Weights of a small GPT-style language model, trained from scratch on English Wikipedia.
Training: a variant of Adam for these matrices, 328M tokens, 5008 steps.
Each number is 128 + 32 x the weight over its row's rms, rounded and kept within 0 to 255. Layers, rows and columns count from 0. Numbers have three digits each. The size before them is the row's rms in percent of the matrix's.

# gate: layer 11 MLP gate, 640x160, rms 0.0988, rows 597-625, columns 0-159
# up: layer 11 MLP up, 640x160, rms 0.0958, rows 597-624, columns 0-159
# down: layer 11 MLP down (transposed), 640x160, rms 0.0863, rows 597-624, columns 0-159
gate597 106:152181211117136123087133129073048179099163129136157117103176107153105105125167126083174139153167183155074171093095126147115150167098134144094107127116118078126160125129188120100186104126084098149093137130154090101122083060137174112118068147122142132107117165127127089189146115119125144096200201102163138133051116181116108110096122132110123147121078146073151152046146135135101144167097073142135108153108099111138121127123103154156162154142149128183125172109187130136117079094113113
up597 102:178133127132139144108139159178087075211110110105083079181098127090095106119105140138121156159121125127169108108183154170137119102190129094163111106152142163168093108108130119145102160114182146140112177175111129139143115154119040116107136127106102140149083130117154144057180075079133184112078154182132140097143225102128147104193167123098080133107097141112129116145140131077130166063098093087133141055167104144153146058120109140090125117143112132143166113119117109155169126160091170
down597 103:127167095102146148102164133133156158157110162083136089174121132124107106099173120119135116094150100128167120148079111159109111090141192183146145143084114112095087113128110164123087092134090108089211116130152180113132074137173103207087175073104143102062123157121075114113123136046125146137131091124148134179156137101095142117067154110164142191145188152168114085124142132138139098102134121059130142149131130055130175120117105149094040118138146176145132187092100171111158123138144179
gate598 094:142117212100139147082211128153178108146105121154136091111163178129098135172151137098151115124132165088109123118099098182146152086146116153170138101209091044115126133139108189132134146072117144113094135176191145146137129152122136120127165159077136134037148116196080153078147135135165129109111111169169119178118104127186129129138110083128181124118105166156110094162106079115159093125144096155191170143100158164131143046152136143087143126109139148138098148134085161105130097110123074
up598 098:122138070117142127106164130132140153135159131067114144130095085149104124128122165077175031146081103106103124118178075119095176106119172165108125156122184170137131086086097092124128118169087134105156085114140157108132096158102130153155163149128192126160075125113193101096116101133097156138137144150134153094094223085129059119076184158118104072161105122082119144082175153130112152140087129138097096131156123159120112150077117044164087048145110104152143171154154115134099112136104137
down598 101:167122175088109104118087134102134160149149142086109142086126136083091156133131137110114126139116162103082096214166108156169192144141112097113129177138151138073134085085109112171148159098155134114073109132131121118115155099080110153127178127180085145165142148105107065105131153129129154141142137059137121124040117108098184130096156128152107134139098139118156169116137138068115171185147111144168058106120119138151099160133119119082161171147071038162128137187080174180157145163103198
gate599 076:141084146098157088120125116167139140079183118112122167123089143119124117107106147118164104151195087086090094107144102152104130073115150130144114144132137114128148134084101147136110147139075111130138178140192158183087127078128095127097095085113090116176159130156197128111108145110096104101151153093146149098151146154159095157118132120021073105103055096185121057146184155155105148111062137127063111131080130152157158128125137158131115193150091123141161060119044106083143083132137117
up599 092:134151061067101213076085099142066123121096143198111120154135102136122182093130150155138153096113130116118139117108195127091135169115104069140114125131135151116120133149087073117141143047114147103159070136094100155115133084143124130157106144154140111079114096173132120134108127161198125194120171070110065116121074100095151100050105121162170128114192151080089144178061138168167116144150100108171108149132182087093127118079184123154138137164125130127124154130155125132109138147125157
down599 090:142221093100151124128137152109101073156120138122200085072147149107153108084088135109110126120080216106173168114113126142179097164154094111136101150133108081067083158165146141143118102132168129137102148137135164144139134173122125134081165163174096124112158133097113172149201123156149121128069099076160168124135114098183189136143120125108149134164130173129095156152110081125154052086170144121102119182136159134146131083156192146075073143156121130125132109128160213148145090107156141
gate600 099:113125116124140106163174137148082095151153132108138180128166141105112130116139108102120134111096153069091102195099124166139086130134095103118168079177169145077123178135140095118112121081106196138143094138169087155153135088091171124118118103147105165148137077188091172187140122163165091110154150131090075095172140098107126147071143176126102118099124101181061096113209110131070144174134079158167108139120189145126221126147155168150133130141120086133135174087070154109135127081166134
up600 098:145118174156200116097143172146122125120091104132113147119125140178193110105168145132066154038137123094139136092094171163130130139125089114100150135125165114162089126118137091142091139111138125126154106144128123128055109150162150159114079116176135136151133102119107098200139081117127133144060174147162115055138074078081157108099106165144132129101145194137070099097132176126104146208090089133116073082092197089180110129152144174135073136108158098126129137125104141100118171142200099
down600 100:094097188114112108117124122106118151184086101140133096160099155098143140129170108085139160158125095081165159142191145120143207078171137117082165173110114173104109134157134180105114135091151075131176183163138106126164107133128083156130110077169064136118120159069115148169182136128117123134101132140107150161190136058107192210128126076155115144132143138100100145155121135093106130140145162109206130132154113127163102189139128094135089119168051173099150122095158139164107190123169127
gate601 085:142153146120128097159137116115129113133159120166143157137167144128144059153126131075121172143182085122139107102157125100125139187129084140120139143121136173164130113102122130204137102127129144146136088090169143091128110136096054111158208097101123151109127016119130129124120096118110119225123074158123116138191131144098074157096122119121151133110116147144124156166101163147105131070124087181130124120222106051107114171182087147114080079175189129150131122092177145086153154125088138
up601 090:132082127172133098073115160154142136113115095141095115130085157112123131139087138199157187150148152094046176179120088071138197096184151135124134147129127140126147147142096170134124119151098139139079160152182158124166163116148217189101096143168125092118089135077108144108123135179124123136189137111096118135100199081173138143066121102124121142097155076168145160150145109164139081076135098117140137183151120140127098162172140111141230114101139139111096071133135122084137092101103112
down601 089:192143159102096109137090185147170132098155078115127138138129168111122156100119139090171094146191177102163119094142168128155160086141158171084146158091111135126093081121170106138150149126120116149164186111121129157134118178125184111175140107124210137191071162194159173167095189136099163106072164162067130128139182104114114144096083115136132091188151136122096109121113157170105132149110127150109143164053145112162081108187112191119124147146072143174115177142110132123103104098102131
gate602 082:085080089119096154109135095150121141133121100149044110163119130143184141135117170115134127167147111157140178151123147118142084101144078178172128079133173163157139165164199159146126097173106063131126098154121043122148095126083077129139161080093123174166129106131132063100165092132061106142088138115088155152159084104086156098145154099129178084137128089146187106079158098098152131077121134135089149095080121117123105099126140151086131129101149124066142090120131112136219169131176105
up602 093:125099173200148180120126172152129163119136099172143100103152108083101132123091027131127146149104111103099153124109145198096110070131123124160140161092125153121082087052118134089108100100140167119074166089129134142167168178099107080123172126156107176139130156166089118085193107125136194087108108084130172080116146094100149137119093090134157132083119143169052141131140150091166119117124084140074092162131107145092114095072137161132137138136136135168139097222135099119105132077122127
down602 092:107127120151110114139128055158114135073109113105127169141107110149124154162117123152135106126112026155124125134191098099128106142130119105156173092143117146131120183106106155111074133177104092118179117192119078152090103071134074099133117110101115108166089127145169129102131103094122054112140191124111097085175102121134140094099198101153113136086148125139104137120115137144216173133130153166146131126141127099063137143110106119120105057081134161109131125121141238062155076112170071
gate603 106:153142107167138055131130094107162100181062146103165164121118170113158185076146106094132245105138088099145208054098132179155158137172057132162157114104144135124146186121111123123115117111155121195133144135142116094102206091129140100156124191105109103137113125124131157144082112157155099106121040175118119153149096124164131122137086103102145116109084125192096062132112124121098130076144094160137128078157129112108123134144165178112140096107109133127113112148183146126168119133130145
up603 109:101144121175107124193098062134101068140135049152098141095097130099170157117119119117150176070135093123117176145118066099126102133190095093136122136145126129097160144157138123112101099148129123153185114155141117102095132172137108117126098139128139145125127137129197094136142106119124093125179113170149114148224109158108137081174121147148129117082135160135156069106079170167099137077124048140182148113149095167101153186144176184156143146144140173110144205088113061070100162110112151
down603 100:105124133095187175136117076170107056142130096125124097155047161130106134114155082121162114104099146154094137161089091115128153124127168111124127128127132158110062138140089133123124081162144097103085109200119110133091113168133120096066084117091099156167099148141149110124157113119121089169142172143144063106102140129100152095118163131153070188174146104120126124105123180111000081111140121120144149125133079133143122112123150120140140109105114170127156176062173064126092096173138078
gate604 097:051079122139143115127134093171108111200091152131144132081101155117108187094093062142120142199114163186129132175154106133132147098179113149163133118166117137078110139156176127132182080127079182123144129133130130161165137112123139109086074119122087125091123104151115155098113166168150045128172067151096097165185089129056109118131150142137120139134154092118097147136086167148135118097165145106123125166108165131173132080100179158144113124078139197091107096116132106046115117185168116
up604 105:162162097118157116157082090088098167100090139115109134172131086124113100081112084078165089063102095087089121060089133117153108117048145089116165092140163133068144160132164111153123155153181136135134145137108171097121143148115086105177111076103139140147161164121111175172150144162111112076121142134134152165111175122142131125107154178084165105100102169087220095101137115093106149146089123124124124126162108146183138141134114102158143187203163067153160163108158134156139062109059118
down604 105:148114148155149144130104132093117084075185139139117134150098141135114093150143145132116113125105185144103167172133134125111151173100097121069118096129163163135100066113112063113119134157118099158084144057109109174185137103122128071149117136107136096159173128155128178176084134102125193161143100139195086121079104112150120061113139132132132183092121142130143166162110131105129137157086102048151139150147108151112119179190116132152141103121111091105107157148133255184153117103140106
gate605 100:114143135144159161132064121080144145125164162087127131132154159136109123115121141156160128135131143138148109098130143093128175121121109149142122161150068164154125117142111114147209090130219177114125067100123136184121150128133107132139186108104157130114135160114187109086090134102076164120135132164186215127090119098126090157220142076164089165136109143145156112094141117140143162096065126149119152133170112141156129078165079161162156093135154083182058099176099187140107095113047146
up605 098:145182124138127124190124109126144120116084111129125134089164124131082083124087101149130163166128095175134133175127108168159088130094083168161106117088107128101123121075187111128156125103194103079122162090152173162155170131067153068128149113167122157101178137139113120176102145100087125132071095111162157117100133102188122128148104113100101084158081113112148111086151109101134080078118200165170150139137125152134137114090122155129175122107108132172136166124049163033091085164182201
down605 101:148158100134130100100093091126152187084078175148120193100110108134126131160091184066108131142185060152152098101196137090149097120188064078113156089117113183115131115082144090171102122100167089114138117083116160117136090157117112155137163115083162079097094132168120179107090110131143138142188144137167152127101114151134133114152164135148094102144106130141160120133142117084127136186093155165172096140172137121170075121082142145145094121138122120083142141091102000148134137146088115
gate606 116:096140144127116094186153148201125082157083131119142175095181143157105124157081090105101157136102118165125123127105125145138118079147130097117163105136138120067142134055097133114113192134091096153195148124189131127107179075087139054105090144165141146104126149127123169118108123170141140090139098120159133168166134077165109116139066126167156074125133142165117212158070099154168075115197144162128133114114170144140126145128104136074122132124126181159117066167170165112106081071124071
up606 104:199133112152163165125140152128091110123137139179134156163111143140136120119126104072078096144161145126124195134081101111207130117154132119178126136120111130214207124091115140138141114075108148122144121103162103099182107152134124115106146165119144165121105110100157097121128124187150142175157146162179087110165094138129179144106155177108092072108126134176146090138118150120100164095170147049082129126137106093098150175134148102041085135102207157142118088143118079120118085163049175
down606 101:142174100119140198153117116089172151100081138148135186178123178147174151124123108178110116078168088156101110163082130122152156141129153082094149184162103128143161156069130151154150138137205125128137131150104118164125122118168140104179141096147119159136117131065139159144104096062132124117111126096113120134150095178171083135106088129104106113144156151120126139191109117156080186177159114121133125115173126147173141180156092128150122144066098068208090131133144250147171172127136126
gate607 105:162141116170116091165142132114141094158132112114093178131117145100101198100149111089114143107144152134106168221110066101108102104142151155142081155162129111170135191138142073105117169169145136140117150114121106139099107105094039128058162169082144157085135171108141131178200115094109109142155103152111116112183090176169127165131146115158126136141050103104142119076128110160164197140098159165180158173091110121124208135117163165116149120077153142160111169125128144091151146186126120
up607 106:116115135111169102146122132137114175137096188139101145129058104180126144126088155189181064060165119138104123146135106143148184157115143091122095104154097115118165112143135108195130066118154057185185156090082143174160134089143120086135155139105069092153077199126116163145098138072127127165188122120128079185159106083142138072141123144139098145145136181151082114093111102148145098150106110107087168112098140148082137127125111079099177087123146099213120142159157132133157132166131127
down607 105:133192133162086130128099126135136216092109099179106090086068140132151121111102118167150093091059133183128158132150111156168127126138134088177148139154103164133103167131169143169114207139131115166094137105071158118075118071136127135101116100147105139093141126103110144068133140123087153150105101107135132111145095113166103100066090095142151174128142155054097061138124157145161138140165149041116176153090138204154164110132169156131141112066115119096142122049125117128192125101140117
gate608 093:142093177087086126135109122128140131123122132093110132116150207124117131120133104112098127110118118114096089095134134115081131100077144083080059079131115167165117150193119154126138106158126133143242131120138133138094125107137159108109142130119136182150118136104159166166189168157183118079108077119122168109084122115119118097160061161102174037087147134125101081184141174145168160131157149145159136195165159208115138108137137167151097124108065118086134124132135099085156085104198117
up608 099:175073155141131111146132143063188119158097123134126098156123148088155146144110157125075096145121097100134105142144148101139080053143117108081137138151136160136078138098123166116140094157147073180134163137164171098084139098194152128163161161116107143073119104133069049245151174110102154134108129086083130178140111121158113099131107098146094132095137114132155139131137136138160164036146088107120073177127086096106148095113162126098138122131124103184120073090133159097144108171186092
down608 102:114129110096096108102074127107107158136146089091102159141164145138153151168107150078114115122121168101140101098106117165118150166139110114060174137138108131109062153124206203132134161188174176136144122181109110120085082164079119107122104183139124109163094114137164105196149100104139102128142102130137194124199153098150105132185140109109156133099169153114145105104087090180135058144130173131125171110127116106057131128109141086179085153130096190105126184127118075097141147166156204
gate609 117:092171131169126130110103121122090188143086169135134168147104173099112106164083136166094081125176123162118090113118066107068140192073074145100103132140122129114068125154104089095104139134152139151091142131092078165150181120147103135116170094099112118100099163168084121160138170111208092129135136141175122059149088134097128197149127109116133124139082163131153084076146126182127129123111148120098122128122127136240051150104133168160111099183127121138121143099084204143160123125147130
up609 108:097198135102110150084152165109085101154137123148101099110130072137130178111103130162206160105203088089141146168120110108150122172173109167112123151135131135090089151113120157121161110095117094155145145195167147122145165104108096198107123148137095086193071144117124126163108184140184138128141116179173072127133171069124164097218084112142090143166135109109151134109142155149138114132086153114165158128110069129059198114136111070130155153093147156121104141078104138128168150116173152
down609 108:088112064151108128088140194159090120107098115168127126129085145141155168147140141187139103176138129077098115168113094071060105119141140104102127075120149133111155137131139104098067201122151114086087159136145153168135109099169175127132116136173073133104044145121092120143170118170189145159128124137092076114132127092182140203172111154058098098167113161129151087088142124089183118104120146094128153184141179107168098142156116145178122139103174107100167096150156132054145111127133143
gate610 073:169131180108098155149152112157112171131102159163130207194149145128151098126140113162101174095150159175067155083146125176189120120136135155165072137125112147125113164110113070135146114119093115114110162095150146123151137129152071228184159106062204117182137073116138110119161155154082087108126153090141119049122144100141109114136154147124154126080123098102108132174170118148162075107141147109119102174103181135150161112187074078163162135160127112125166134120147129139105064114100164
up610 089:124142144132166128119125159085116175160176112121113141165121164100058087133153088173099084123134116146146129060142130150110108118105108168062082179152156146150154122129139106109113081140118153177066084121129155064115157126155118153151153139130149137114151162147119127121152147075223128143208110119073097142171133109100171150151129064127138160120206151162140173065156139119162173116188092143139117104129140166146209115145119153110121074161092091120088127075108112151124180130050133
down610 083:082092110128125084098140101206096119106187048123095111115088113081143131109163160151136181142147127118148157124139097136104118099135166113088163133130160130103113206178107126136108094123154135166189107190147112129081148104123110180118069157043117110166105083098152118122118129110080103144154163144150097133127071090117142181131127074160165135166088107135160154133079136155060127083093066152168137110137189156087109176141133089122121107071123158135159133135123193093156146065107120
gate611 098:141194132124174133127116055100180107164086143127147154071138092107204158156122143150089182117099160208103157138094126172101147141194123126124085112072115034054102142079128116119125108159151111124105154128125067161142101184091093117181136152138108096102137101097184105128096163148113130165128117145114155112080145080160104167098119053103133086139082108123118121106114173191137169113133117145108099100134116151172123149130155080144141143120146135136153125122139132130198068142143192
up611 107:120167160097141138128148104141112129096132101112150132169104119108185133169149176140183051165113191141115153133123134134115137149151140170155169071118118114136121089096085098206125115118115124150122161132045100080195167125051149090177181125124144109088151116131117114124125164124132155131092137121110132108135085108165106132086153103107149083112042166192118139039103138114120133087064136118157127120118081065136180059057123109170179133079153136125118120094145122136159100164114130
down611 106:139132165118106094120102130139088163127115134116080138094152148075154131140104101108082089018117148144079090127128083154176177154080138115158107115108162158132176128109143111137136055179156160112167115109138108164093135089127131092168088105140091120148181163134109104065211136105141134153152145122152111149133136109164152126156095100102203121125096105157108152120119084104047174118136133160153098172172134095118123169117121110172136133163165237146091096182101109198114112149132110
gate612 077:170094150078188076089107125092143102136131150147118162107111115111130188155149058147103088167106108181178162123068132179159144120145108146147083132135101090089149103093085104099115129117130161154140153112210179118163136074142112130119131084131166076113065105120073099075120125105156134113173189139149156136135094105127088165136090156118171068079137179152129110143106136176109187113108111094047132085150118177142078122142114127168135112123075122158177115095120120183090155130123180
up612 088:174148187101106141147146059134114084064145198106090133154138100120183096127081129125105134092114173139164114193112125152100096195075166149131135102097102154148161130065132110140147117167175115135105110115244125133132160113143139100131124154194176108139166108099089092104130118140159124171128182105095163099139107129080130123093130093114110089141145091134133105054113153172121093138087167144072129100114187151077127139148091085164079124108068090076119148106094133127110168140141148
down612 086:119098092095116131119131119157140125126169104100089133096120120162183130151111143152183132156129102129097138119099158095111122145140110173174175110165111114141144170096115142101155180142142092079180150165142105143069169060175141116142158097081167144056141134121122113145100125086129092130160135134146092133152085171104129090120142099124178107165143114080164116178096092169124172121073112176093161051098168112094048147120193112179066084123097191145145167101123055126178164147115174
gate613 097:154177135134103104064167100120149124083113147146108164137110128091160145088082136063148156193111126114145135113103097142096168129155145147140141108148078118126145161139121140115198102095143160126126173178140122133145146100116094093127103157156093128161082084121144116159194107111111169148223121149153102111137139173132185073084109086144140116141159092105135147127130086165128060126122172152154085147212156102127094177083178086158148051123154143050141054145098119111124138135103185
up613 101:114117125179127175196107110136154174093133134124056093139173156136072107180129126156090169122199172166137132165104141123136126142129134133163123156130165119142114125123123152170076162181117176109126062071153124147079119079132123159094100169143088127155164121072116166070123182101093133166087129158090206142202111115096142148132097092080103170124145102181210084110147129193098138107126100095127113161151080143107119129150091148111119168159142131102094134146158125107183092093125092
down613 095:124079077094178117118149175145097137116162118124126123139115147116111061123129089132177100169121125126155106138138130108106097139148178155156113104148034110171071115121079133116129128098157091121131130052154154168121158112149123105078136160106163093095128094102043156098048137165102120123199104138097129122110138126100119134115153092128157163171101161123111163124173129170039112138116154134100141165086092135102121096148100217090089129119130172146148122113137240179137104090105144
gate614 082:151123070163124148132151171148048091143167135141122127147073145130115128156143161140121117139203112167144139116066120131156142108131136167109068167091166125095100078177123125156131075117101101114165145128131118147133109110122084136114074168135151092154157159175108146103104121174131175133112115076188135168104087155150120157087071147097109078062121111140163140087116098069099167079118143107085144115126073064136112101108089143097083049134117125179094082147149073176098166078074126
up614 093:156103116111145136161069164129130074062096154110139106092133096179143111144077132153197154096120164108156069147079120134127161126094150163090080133166142100140143111140142115148144095151200150150132183109150099115130113169152136153160083105134122120155179155162122120067112166143156159097099108077093143149097178175087134089113136148143053186144102133094056136102091135118117088127093204100092082173120128110118153122122087209129080119111152123135162140127134048138075131116069109
down614 091:119126116182110095097160096114108120072137126124087135125137143133129095159128176136123088172094161149149106127105087077158123211126099116146132118130063099121120186126145125127096113132138108079193074179148071161141096135082122146121082138083122129057107144116127113077108101142126089097124102156160106092169092106130169173136200048168096120104114157135137103175103138125245174146118141119173143107118156091127092112109183108174091136146162140110115071124115058072112123130165128
gate615 116:141148135116137102102129120090120109075082091092096173041066149153184150061082128099141134192115125168130126138097130127139140147120022174134132173161093101132154153160109076108104098128195118114166147101117067171172144188087117128156136100149147127097100107175120073073169083160193127098045146161116112094116107092133173174140065112097124125172126121136116124118177147096118118136117120177131134108104138135144124153137119121130166103175148157074195127116135103161105117155140133
up615 103:133109157101080091083109176103190160148116163119117111141145100115100132092141159130141143117173145122105068163128100123141105099107105121133095143122231090167141160051099170126150070149182110109101131129145127113148156097071138141097140092133125121148175092129133091168152102159093119127105156140190149135075142078105107143105115225112072132136099173142117157118099124145144141045142123154144192145198162175095121113057133141105099131188184096146145056133130118102106120089120131
down615 105:140155152085118074131130162103056062154191139157126140188092120135138095156053142125178130096105081146105153164153123149124124104152131108118120131114098142117110123158124095091096061123157101093128133122135133089134100042112124142129159124109106144112102124117111059143164089168117134072129066095108160144086148135084087138128132103196135099117109113047121132099055112111111152135174124166182136194113145088169085124137173107105029123168126146122166174079155140144115165120170115
gate616 077:123137122086128135110136134065116190106159146182125152118098107109071152131063096099178151111077162146133113104157123144037102097164125191130138072130113112123125136151117097196134134193146128147107138184109082146126101164108111102148141114054136180135124078133112187076072154140148120155129120117084019163078132123097120217105161146095143122149075085124141096066127161101148136133183129157178132146125081174155146098107132095151116111108162141141093128138107154133128101144104124
up616 090:151117182148125200122113119177075120156156095038096081193117138182135134142099060092124117115130069144136120146091126092143105117070138141123129117126124138074101084136169144118125116143139151136178100189108104143152076115114184118081080120169143130103120180146141139139108106176132089085141137181097158185145104120133167128109109152152134105106137103088127102107150132100108198157082178143146169153183215154162180163143134135147157172073141082139128166141097082135156163186138122
down616 090:144165144140112129121127137124111092154086071093175080103158140159149135118103107128124161135152100125141119079092143096107129161126167135099110135133137126151150104090164130138160124100198108105068160086083173090157163177141135080118107150174087130113116129149063191094104162131176150037093121167117134140087135158212158167120133200086101165124127163114130143137157098094088094178133103127103166096157158142183128104143129138184128133211113072165103129157122044106128094095131074
gate617 103:119089113164105116106192129156126054194114146145156079117119132128131130138083124093210140138177112158176127157206126157118229092133108120093121112170185133146149157115179108137102103099093102084105106125137097097116135132086112138145125135147106178162091127166177054167173126144172126142182084149083133138173164128109152163136179135181127141049139116171146110130108122164143115100163120188154147154171114151175132133093158081092148106151144164134132073087102102099163146144147152
up617 107:094108132145119124077164196128109132193113157152137145062090094159152168106154140149139165243147140110179164117183136108107129163176124097076117121137185117140104166167085132138127136103110142129149123144178097131042110128123078136128163120084107148128104146117111101152104126131153081131129092150120083102097111184163177169104184123153187158144105098164105067115095046116154130133103108148070157151098094116161142121160137089132070125092152094094192091124112115143134087175133127
down617 099:090105122107130057158142129114100144116101122121172163108092124130139137130083127129122187144155142134129113143112146125115186125137129155074170124138157143101139128072112104111106110121110091125151112157128108153086133099120148122154167156164149185200128136134141137183176107134140196114124167091136123117165140110089148110133163130138143121108143141114136095097196139094181076132111142156136137129120121166192101101190130092102173115137088179123151120135119000127095102098133137
gate618 113:171110144114072100128110073125133140182113165117173106106095174147132119098136116120144103159185112127137097152104101194139115212124140135120146142096090116140142135092173114148138047078054138121112155149085072136128116195119124134120127146140111169150083133124143135112098134136167085144125114164145136117144168133082138101165140111085115103206103121167110094109117176193150076102101074198155133122138147186138115179188110171197086120141147174133135089083115152079179132112120197
up618 099:089143069139163124202136144075102153172114149081133119086175144119097143141114150168097121125135121127136093146054084098096078145120140095118148115162112135106136172118173152116136159111160108144062169070152099154158138143152121106220136146105115132095135094097132119144112097093177119071150086117087157107144122091141078170099177111120118164135112168153112108144080146140139116117181078111113163132114108192108058184204125137126082134131071144154092180137171144108211130090088157
down618 102:110074091136129118138126130131110140138183118142124070146205151126124104053105122134133059108170037125062107181092137155176161185172088085101071105107090113146129089110087123183124137112155160096145153117099130106156115174142189152109134105159155079159093072115118119105104093138186126161125130128134141121138115132108096157158180107126130065146158042173145143105163136177126158132121130152148127145103159095163175124173163114146084157048142128139147108102143169178141093167104145
gate619 080:096109088138149129139159127135141146142149095179115185139190151178111128150144096145112089194168073194126095130144096087156147167136145157148126096215110088207143107145146169128086096116130188139111148158084096100145147170136183108083114095129157140177097069173101111154181094128098179108114094101181093133085149173133125128183155192163120097077150153183153114160132123114124164151150123178160149056168118148173102101159107121158093152160099148140101117090131160125122115122108098
up619 089:087086101133121070120139117076146154196122151066115077132076126101096128158121091185130170109166130111208214141156077143159087105127078135140116134096147152047120142196186118136090136199127147137158127170174142143129178141130080136133123165063083175066115160127156118150103139127118151098157141208111116111141082115151120154125116116093171136137103151114172120104185105119103130154139069184144127124146101113139128148138115147087125071112141174115061155110135099128153109155138146
down619 087:157110114130170138163093091131103118125150116088136123128108138157192151134085183048118114142120112123075150103106143139065131105102137122125110099080138133129123114119101056141146141164169109154180132007154086148155125118127141141163175102163153098139144130081159132132102176075088150160105130114062152148186163110102129046098128113155156125193155108142092125097164099156077121124141115113091115172126178144026154116098118149171125155130163104158168135146125084151107182074125105
gate620 107:087116142053124081101138026102119087146143180084110139083071100093193135162148098094150124114150107105134205162124109152105147143135088150156122153164152156135143198181167127151159119167120127147111119132179092152126124107159075134173106134147166178133107124123151101101079169202099093148125127193116191113170139100171117139089078149133147119140100174122105117172155117166158145164137062166141157115176143150109109126088148138133124081119159107116086155095139129142121077171170182
up620 108:113135116115055104154092149078165177128104122127068084128125123064107083150120122151087128129135152157108099131099143151100105147105116108100146086136116085083108104103092165095087126142136129113099144090071177097153071145140177105078107160119122145029100154200076112103117105125120140136166079153165133136126144048154043106165073126104189180105102150164122107099063120106126169132129063164137085130125111091140131103147135181084120132163113091095120183119106171136122155090121127
down620 094:106126147097098094098126122122126171140105152138107128161090067120148140141059146153101116153116105130069102128141093122121161085158150125132128139102152114103154122112111122141123112186120106145193179124103114109155121121105103170137120098171111095209097175130155095105149157101138122114121144123126147151078124112157114117084180121156118108149124135119119130164124112100179123144133157127101097135172152130037195124088105139181173140129107126137131161160127255159139093164095104
gate621 072:120091092074087173117098143155122161111112172108093105062122151156116126145120027093148190149092149141123109152124169089109209138151107136069157079102150094164147160161093134196082077115146163147173109148067123075139205149150100204102157111131107134171192097107165106117113158082110135153080124136098134119172190149128097128133146152100099155119179119094133119095111161157105132128133151098138085194127132096111098169119111171105119092099097126111158119126125109064136105141141126
up621 090:117171188102134130133210168144128185153133126049184116089081133074129177064168116116150084123169072145079078116087088144131100129125116168133123150145170124171134108084117129124155143131127116176170129118141155136131134048112170163108170137122154147137167198077154155151117112120207141156104161089143097171176110090132104113137102122128094091122160121117186117156129098147105105111192116098121156103095087090072123119089187167121166102178159122171135094137117164153115153092139105
down621 084:108094116143088141108131084155098141116142125115079098138058154097112147126128136151159129165177139136104141146148123096129146121161109132099154137104167177129083145179097132132129147146143127068228087197144044169109084078106133150138146122080155151128089144078200126137147098104106075145192126182156110118180113146111106089090154128115125091132183095115143147118062164182166156110087126151123181109085127128104112125104165071170144086089178175104164149159131158074165163153131160
gate622 106:188072122135172143131143095162080150188179122123097197104084080145181104128067094106128137158162147176108125113144132150106125074146146133133126133117152153102154137093149031132163091160087124101089079144135056094075100115145165145137108174107134108098086159143147140071170094136162132147168161124156182127164184145077133108088146137144111160114134112085114086121132078139136086095091085127150171179146155154130075129123143112142058057106124136133157102158127132081072084135136150
up622 106:127155112137175113122149121181094150107169125089108117117131124129093041114126144128146147130204101192108127114168108100157105154191159110101109136181145115117097146127145096121130088182144134111077131160055095088122160073130079160133113112150113096129107193088195119146089075126139133133155115152227149100179141154120141080115089189142181133131092172085159086113117090136112100118131143080149199173153199121153115161181178151113151079136144141088129136095112118139102099141151113
down622 096:113112122129135148144120110164071148143129119171116101127169193121150130133149097100124132102176075104178097119099133108202156124143128147101107119150079111112166127125126119106103104134143108088115100170130149143151124095124136141140101127175158157102143132129122119113119145134142090113153109122133130129120101159183121158184105097102154072141097153113134117164098106145142092141088159124092127165100082090141150134160144101128081124140125181109126109120124000116103163152126134
gate623 109:064142133108065092124152106166124048108072166151174103123120108067199124093158067121138139098195120097121158092120087223136144167127097079139166126123146133085126177135092117092129102124115125127178150139116120110153118120077133130172170114119078165132138117152097142136095141174116076139104175141113108105178113068150090116116102111108180141117125111142118150108148095145102088102129122155085088161096172150109179153113208101113148180159113140143134122089093161123223112117170153
up623 095:150169101121101137145088082088108158075110183117119128147143155158118127136116117110179145149153100185130029133121109143125102124133088140132126175145132113113142109057086154119122188133142159137113156146134103132131099172119140149134092095101141183150122150131112123157127123116075085086120071194130114126088141137207077215160141125103185145080171145108140088183168096090128135113086137082137149091143175115175118184119145116141077188118122017162151111114116105138111102102137182
down623 101:149140121137121136160175107138145137136151149160122098185105144161153134147099142179165101096156162106089118121088155148191126033102097051133120147085167155136153126106135145172106088133104148129055194168116116113144113137105149156116089168152138161119147108139081139110149065103153096121134201161113122122165152139145055176118112074106118060167175129089110158174140139108173137145168143056095118135114100110114157100050121114086126107138150130113198110069197087114117113112125167
gate624 095:109113092179118144075129168100149071102142123118111104068072192146133185125145135093170190107169144109142173107115113142132134160108148101068149119116079132106174155117127130144100161130160194160131120118155191089108162064077120096181131159145103127147143095101193095086231145126111123195146144105129141109130107112142069139192130125116110144198093164135106110105158166183111148135098126116079173097142130102134137159128093172064137118137138126130087100177169131122106072097152142
up624 097:097169088132094143060160170105103075139167068090106139171050165109107088145172118062112152112096112171138123133136141097235137197114156151147096152162135099120125186149104121104172135116152163131138084156160122105101171099102112113157098114141031181124077131136141123077168126121153167148126114101139083126147175127172110158142138129139099096109169172112139146118094060137124177116157106138124099090142140150090145147079115137138107109047120115125133080090140093182166110152121135
down624 099:107148105122157123088114131215154096125095082152135109152115179135121124117158077208081191071163131102133131132135101135092117159126153134108141096113092087117103155132132162149152199144128151168194107165096147170086073105116134092166149110108105096175140112107108134165106102195154133120077099105186117120102168148120118126137200053134197181123125133153108049105084110143111152079064115121126194162179095134123160120101148115168097150131135138148129138099123128097162149169152174
gate625 088:135116116125100134144114172165113138168122143156158118104141114131124163086150181141122158185191133131155140129120100066142146108122110092113181147151114142133090106153134099125145130109103159155156152100071152065147146171083114162146114122144119048076098097137166165193128128141120112145147183142107078170109204072145179129134112142255183188114164106149148169104099084102140166091123106110080175130131121137044142158162119129095071124136135097156126118093144127119155178086161131